config = dict(
    n_layer=23,
    activation='geglu',
    norm='layernorm',
    rope_base=10000.0,
    qk_norm=False,
    lr=0.00349,
    final_lr_fraction=0.1,
    doc_mask=True,
    train_tokens=129700000,
)
Each number is 500 + 25 x the weight over its row's rms, rounded and kept within 0 to 999. Layers, rows and columns count from 0. Numbers have three digits each. The size before them is the row's rms in percent of the matrix's.

# layer 5 attention output (transposed), 128x64, rms 0.132, rows 60-77, columns 0-63
105:499525495520501503541520517466503498500471515490493475495500436499483484492491495514490443516540518502502526463522521500495514484510464524507513536423519504484502520556527471517510447534504488
116:534489520548529465531457499469487503491501470508534506504532512518506490493533476434530504474525526467522485513464504549521533535487475507483492504520493467512475533510494499497456528524481481
114:491478485485514521513563494520465484507512507477453504492508463489505469471508511537484464521498503502531507470521485461475518499496487546483560494443502493493448502489502512525545491538519514
105:470509517476562509501490532514525499509493509530475508542492508478484430490488457491500563538488489480514497470536524469507491527507522514477494460521498493486471471517500462528502517500544493
083:494530530455477519480513494491516522507501502520504496504520433521511543507495498457503511533513563519463499482509496499423507499495477513533544466502461506476482488492509509476484491470517527
087:487519496534473464498502486520502491505490493517486463494489577521465490502530539539485518478496469491502447537487529521559487490503514491458451471490537473469509506518481498507499507504469490
092:498478490469490470523501482537518497476474487516484508500506434473526467472483530488514453506507488502515482436486563494505494528497517517485573515477530477457491517494502500478503516494486494
085:498472475496519490479507526552468516493478475456504464508487484486549531493507513517498462509503465497524502452447594476493512495527507507482517485504514506486497541492510512506502478490532497
071:527488468531556510493494486488472500503498540490502510488484539519496576458492503517492526459515481532514499444517495475479455487498509450498484510557482507492497511478477470487500499510523512
066:497476488465479490510520553504488490513507481546508458534505450513521446513542500495492461487508511482498494465507515478492464534514492477514490447503490524500554537482522479534529520523524499
053:491508518477474482480516532480450490493516504455510441516499557497507510462489533519490471473495519516502481504513475522483502527496512498525483460490490512505538468506539469550496515562498468
089:487509518496485486512526510493537487486456475539464458483495471486537435520525501477487481514503554485498486473498527472491510484469508500493533500421527509498508518462482488491539504506523493
058:479535539514534489482475463495529484454489532464482482499495502466530451526506499499516504524485477487519510438511548498489532552475508534479526509474496464521493478504542522498477506505500481
062:501517499477468527471505454520499510478514538461488455513496485522498456469531517491488514473533515545537486464471511473518490485480483463490520468535499531445500499488516506544468512509518475
080:474516504537519475494494456527475491539499517488455469525478562539503527501505518511524469499459467478502509498501575486493518525502504504482444498518508484473487501530534501529478492505503480
079:477495507504494473490517500537497489500515467516506441503507598509507484509504522538504493514485456478526470519491547519535512510509497509480474504461556471492494518513502461516515507533510499
080:488504507513527482488502489501556474479465518520477492484509470469531457508507517507499516505552576547507454464518556509519471517471510485495504495506513502495486518521536498460480513517496522
072:492506490503513530525488484474550472490513525496487509484528447498490434513492522499475577465544556511522465470513494474497503483490506480513512474474495502509507499528506498440497502487503507
# layer 5 attention value, 128x64, rms 0.128, rows 61-78, columns 0-63
114:509495490443501497453486497465511475535486472506510513526535515507452503487520519525512508518490476532473469507510477490492515529500506513584551525521522467471501485527487492514470524480528478
119:490500504513495484549523518511471509473488482493472434458502433489528489513510499466489478523524497494510519497502501457523530532537492558458539502492493505474497512502551513511527510489484481
106:488504474552535500501525447523471473505526526471494498519496469484480464497495466476465503475478478489467508489499502482499558503526505481534511468533496488489491537508514509573500474533511474
076:479515504537528477508502556512507478450506457488517491524511508464482465476532517527515481458481517474508513500514496494528546482460516500476537517507516476521485504497499441560500485509535505
075:491511487445481518506499487472487506519504538479487500559513522475490550486493453456493485521474472488511501518510497476513458544515491499540482487491485513518474543466490518508460461524458483
085:501507505477482511516478485478459519524511488460548527484492490492485477521484482494475524493497491488546495456481517511504499455486521472513530542539516502542488512515497538532549425497477489
087:515521484494472516450498534505484520515521489539512518507494525495470546531455487499504531530455520502491454470479490485503484498557529473500525511540514478538523502520487533456517496479462507
070:541523486524486503496519528516547481536488505465509494446487528489493529510505486464484484517492482481454511501497500499530515484482482485514470478487478498483507456509463454519524543440551518
072:527506466498484520549521498500480508498504471532477569515451492496488513511513520477536505503475530553469477494489480484495491500516485470471508476498487493504489475508559533506495501577490483
069:514455502510564506503499512502487493530465490500476494516477508514522500470509478475534509516476526518493525511501499508507490517541469467470483467482500499408491485507514553473506527512525542
073:474503470456487505520497472503457529484536510484480546510496484495486464474498525514538482530505510493542515469513495501502499452514518483521518546504487498510477520513506530544556528543448507
065:481463505490496500537497534500462527549485473538502537489542487536497498472500525504488522481497509438502484521475530519504466446530518469512515529497517504495481511513492490547536497466522536
075:487516523490535505507536567487480501509460503487512516476492487516489522502513485487500513520477505423503529518496500494495474508535513501506536519512505471496502490510452466563517480563531517
071:504500509495497489472474548506537505524472506531485477510500533487469534517527506478511484503464464479479478513476519478501464508537470518530474486479502515563497513510520539554468466458477524
079:500526476460480529505490489523486505516519536540466507508498511491488497485460479494508509521507481535509534497479502492522452537537542472514476497494483506489515553514512567496484442538469487
087:494529450462470509548498492508475534496497508480514497500506499517497472486539509497477497517509517452567507510469503495492535432496501482521506510505500455509489506499460487536514435521513490
074:498512498484494526513512516467494511481468494510508497512502473492479486470542505490500463500518509506541488493510494501501509449486521535546513514469514487511498456494465431570526462532550486
080:505517489442507492452529496505465536499521501480497576479510519463492547479503510466515491480500507495512556518505508513517562506468528480503503500510481522493498537538469495504495517503534515
# layer 5 attention query, 128x64, rms 0.12, rows 64-95, columns 0-63
083:506477480484517507486537457496503499537465524524494520538499545539523479519488525508500494479463484536460489492480521537501501483486532459493434523489536538480510494482491545489466511513525483
097:516519508490498529545460498488537484478491519494499551507524499539492489505509482492523516455529486487510535480493465507467486495494542482458553481502505565545473517514457476508490507504532494
101:505472467487498500474502481562461531510483489524511522516495451532472515523482494517507529510486490533477548509477485474479485491440547461478486494478487533536493515497506513473492518507448506
118:526462520490478498491505517519527484535497503526473522546509487548470460528503504517489535505454489499459513522486508452475476509527522451499435494492498512537518507499473496508500482552517499
104:487505486525418450483526507510439510491496523498511469504516509501489496534530539523531493525547498497531450492503532473538496464527487483494492513468518479464509513478510518497487525503501491
064:539521499499447485455514517478478481504487492520492530512498484505486478539509469507529514511516475480476523532497553505514537467469531474507515524483536525511539556483458499484502525449488501
096:510493475504475444497524506543487470549489492530520477529509496525502461516506491490473479537506503515533509484549496502506510469533493474515443534528506479489551517482539513529530506495477463
084:530505479488478499496526453553471507522482496528506470524498512504542495525509533513513485557509489505495503486501514489535481522462496512475487517443536513470568537456518502510477479511483495
087:506488486503480487442571488510508451528482489505501516510524505565484466536517517499515505483511469526503504526460516494488501473519498492486459510514539515506553504460475497523503476513489461
098:517494532522487476522501491440480467499502509505541497476505462515469576519538522531496487474528505480539475526471534517472478503542463469504501511476527521475499493492503504463486486494522509
118:517499472475478466496527528524495474498491436481492491507491458505523486553504514535516509531538489509531471463497485481534504494488527474456516520515527492468558504460507477508541528496510505
115:485527488492507490520482480495509482457512508516478510479516475488471522484499475525514526452541505539557471502505508517492535497475532492515592479456503511538470486511488487467518493478501502
100:481528503500508530527517497493497516490504516503494408541496525498503549496487484498503481492525526499526516478456528480479527493475508515524508521451499504510458560521479483462488529480471484
098:528473497491476442530472512517478507477536487542477496547503473477495473504502495503505488526500528507545526477561517438494476507519500500513542501525501474499523507505503479549508541520484520
100:493524517472473498481458538542479522486499498491478502470495512471497487480475479494507506517507495534520519480437506481500539497464549488480600483512512483532483510509479479500508491486484511
093:490501513494470485522476509498515483476475497506490539464518471526479503497502474520510494456560484540564455481493542526481520504532539500472566497498492487524519480481485488493519486496533520
095:478508519542477460520506547466545516553500487527495485494519523514492453545471511521504483547480514474502517499535531495513531479491498469475456535470484473479513474472516487498507486495520474
107:500540476508510482501493495583511494527481514543526491506499546529451490453492532495509488475474479493536490500475518473479482473513510517538486479471522506523514521496457516504472513503548518
072:499523460497484501476510500471438463496517509473526514508493496439498522502536508477507452555532512551499486519467497543557492494521462512521485493502492471508511512487534465509499510490505503
096:490474508520458500502466485538485478492459512534523503491512481512463505529549482509497505497541471531498463491489551480513458488555487488495470473484512497499535529492480498458464538468518508
085:496508489494532518535465519493535505467525508480520458471508502468548532459504491489503476475526543516550470478498491523490482512484484544502547498543491483519469494522531523479478501461468501
080:517490475491497451492519482514484484513471477501514512510464492512512464551498505515524510549528489490508525461532519476557522494478505479494456532474474470434531499463513490498499491458487487
075:511491482483489511492492485518518507505501502493503488488494543488501425434517483444455477515503517510577467494527468509472499506529484521499515486504516483535479483514547478505507530512517509
085:502516512527479489506472519520526521464542517522524550460482526486458500458517504512500518501475491541461472503495460468462522508509530508518523513498517480540474468549484485459513496484534499
112:559473481472447472474524508556499452538495498499504509503480507524511483541497488504522484561502484512492500493487508483525513472477506489476492542467521504501563514461491489489510495496502460
094:506479492491493490480503506486544480517494490478510534496501534567482447488479495514511535467486485527490497506570453472456489489493496461529449538509512464520508475521488506510524501515494503
093:472554493486515526504472467514479512462546517470461543518512497506515571485519484498479502505464485536454534521493491541520493541483497506497497490479481541506475510500509508495471486468507526
111:499479512516536516464490521517515470522496511478505507505513519514474515493484510490497531501458514521472531517546428483474509444482557534490476499561504520536495488502496516502516515500453508
099:500476475512459474512517513480438513505498473502493480515523467470484578531512535484528509492490505550478510486459494491499495494453505533511525541488543511525507528481503492470502538504490497
093:525505501454492479529499516517542502487484489528504509475464503489501441516494504483503485509498520506558486457508493499508550471515467477515522490529520467460519454492534477545524502542490468
104:514525532492476520535501488507524528461498472495506525466504475510560466513501487491507452475535492481529449493482522519535505566464475491508524489449497490482463514486509509495472516496486484
115:534533489493504475517520513531512491457552482534517539461485475503513471492494481540504521491509475511514485465510480494534520510482545468500568512501524481527508468478497460494529542473505503
# layer 5 attention key, 128x64, rms 0.127, rows 64-95, columns 0-63
099:502519502461448482554492520500475514466510511506523513516502480508470505481488487509465513472482470488533459531512531492476495487505456470507580447505468502490481497512539514498513502513473522
094:493497479516489483527513471489480530483477478543533454503522516524495514484489490486534482501507453472495543501500480526466519471516516515517498503462494486443493498546506461455457469484549510
101:519489471527532483543508531494546503517499486517521502513497504474546459492512510480498527487485516489510532479528502466528503481492473505481527515489502512521467482464478596490526510500448490
102:522514492544535517480523513481508485540495504484530493544505525507521466510500549487467481477486500475489517465439477478525530533504490522480468499515516511521480473463511555471490545495475488
081:449539487504467516517507480532502489544474497473478484470438484530539525479485521493514511495489484510489468479487498500491498531554496525542501512467513514505528493524536501505441477531476515
091:468501465466526518495503489542507478554497499470527495492462502512527484489465529473487524522522507529518478466457513524534507509546495471523483520490538501515535495500491498447491478457456484
081:472474481462513496466501519592461489517501509507515504512503485500521487455484564464476463458494488486510481480474518486518511527546483480516498494529495504506542527499516523509473489514503500
087:488489468444548481491504526552447497537508499496539523497498478477520481487504486484519463486525499491543516483461548513515561507490486472512521486503493525479520536511482528488477515525512503
093:498492486522460525466536495513474493559459509506528508478488498520524490489487542493554541492529497510506480452475493494515555477518507507501476530477536520516522496455495516484485540462493485
097:500498518448489508502539477471498476545521497503478453500482511504449511496526514538464555495533503535504487500491505534503488482479475491484497504486483529532533516532472460455488536478479534
098:499499468479502477481504515580467508493504497481539485503498476511523502493483504465503424523482500494530501505466552486539527523508482499497504470505493525500537542499498536509453481520523520
098:531517518514451490560522474454518473474494507482469493484462492500478533493517461496496541493444469533483522535509526499479447461497507516514505514476491486517494500479497530474527512479483521
092:530511499486479532541542482486482485486444459482469508510474553500526515511522498497513535499502526545518512470522491500454487509449487501523513504473491513492501496472492451455544513491470506
085:498483490513507495511466544549495509459483468497465470504507498476493488455501492488447441505495510487487477498493535470523523532480500491461499458520503493503514526493501503532508512561556525
087:518521483509485509519519492519514504441459481509487485524466500520506504492508471485513453506475495505484514490516584512474475493527499517488520468491495441496493495445520510561528518509473503
098:541517497493442493508562498485513477456514505535508471498478482555453515468491481499529500509474496569520501527511524474527482493506506491497546486492498485519496527468501536488507521488528504
084:502491471514455496477507517462532482534511450497498501540490513527543473527535528483518494517505495503458546488494459505516500468532492454498422518476511511517490503492508516470495495535495486
107:489502507484492502482505498501491510480503510531504475542517478534475521497515480508482510459467495491576457504492513484450487519467494488499590487478504514507485472515471507493519537483459528
078:478468484464484494548527497513543495533524503497504471476483482491515533410457494480498492504504517475503496493501504502544532511533501504520508491492495496437484490524552498495478476494534498
111:485471505505504490505507523498537504522517508477515518470507510552519515445468517462513513469490486532456532502476507483500521506559514495512467529452516516483492495513476511440440504470499499
102:486520526496467480517453512474455511458497502523464502502517477451463525509508470543518500509474510492519483537518497500454495489475507545500533468496502493467493509519474509534522469564514502
077:464491453458527507507497473559482494529485479506522522527469507507516495469485538434541475467502487457532495474506518497503500527553494471523494519479513500502509507498525521502460478529512501
102:528502516519482492460473539496485519470509495530489470503530512461487495494494492552469508476471510475513518559499527469454470518461513535487521461498495511478475536512529487537514502543529495
101:482532523478515467484510522509522484506556473515497472510516489433491522475531481547496497490468516462505482531526492509475448515472521523498555472509497485472469485516502512506508518519483546
114:495515466451516474474514523587459485536488495523523516512487490492487507471489532478536467485486491487535505480458534504512511498508500500505515495491551520516539529494484517510460492543508489
086:500479490539467493449526552506517527539505502487526514508509487497493477479504528522529500503460498507467496504514442492504512466504539525506456516486553506512444504529476527513459520503470506
110:417499521478492520550489442450508507503529504518499503467528497474510537446500473485464500491489518474505518500512503511485491516474479516525507481520488489524455488519517547474500478482491515
102:552507485549495482479493501499528516544474516503479513537526500523495466520512538515480521498464504503444499494506469485488472473524534547506481513526484470518470485464521536532518473477464484
094:502486487465478502527498467545506490518455489513475499531482505461521519479507519491442503548509528484547481517505503516492455502486458488528501479489458470497540533527506533504511492524514548
095:520500522499501524448465555519499515431506511516517488489517476497514506515475485463522446522484460503498476496482534482498488534523513506462500483521493520478468528487517500533513515558536496
093:486505505456516500517500504432469513445480487503524524477481493512491556525479487472558490496516506499541537519498553522528530530469485485519488489490537512474504499517467475498506490507476517
103:465505528483482482519499510526505519460490515503502483518474461480531532474487466474501458496438507465513490501481557486504479550506489537503500464506545496491502504479511548510456468522487502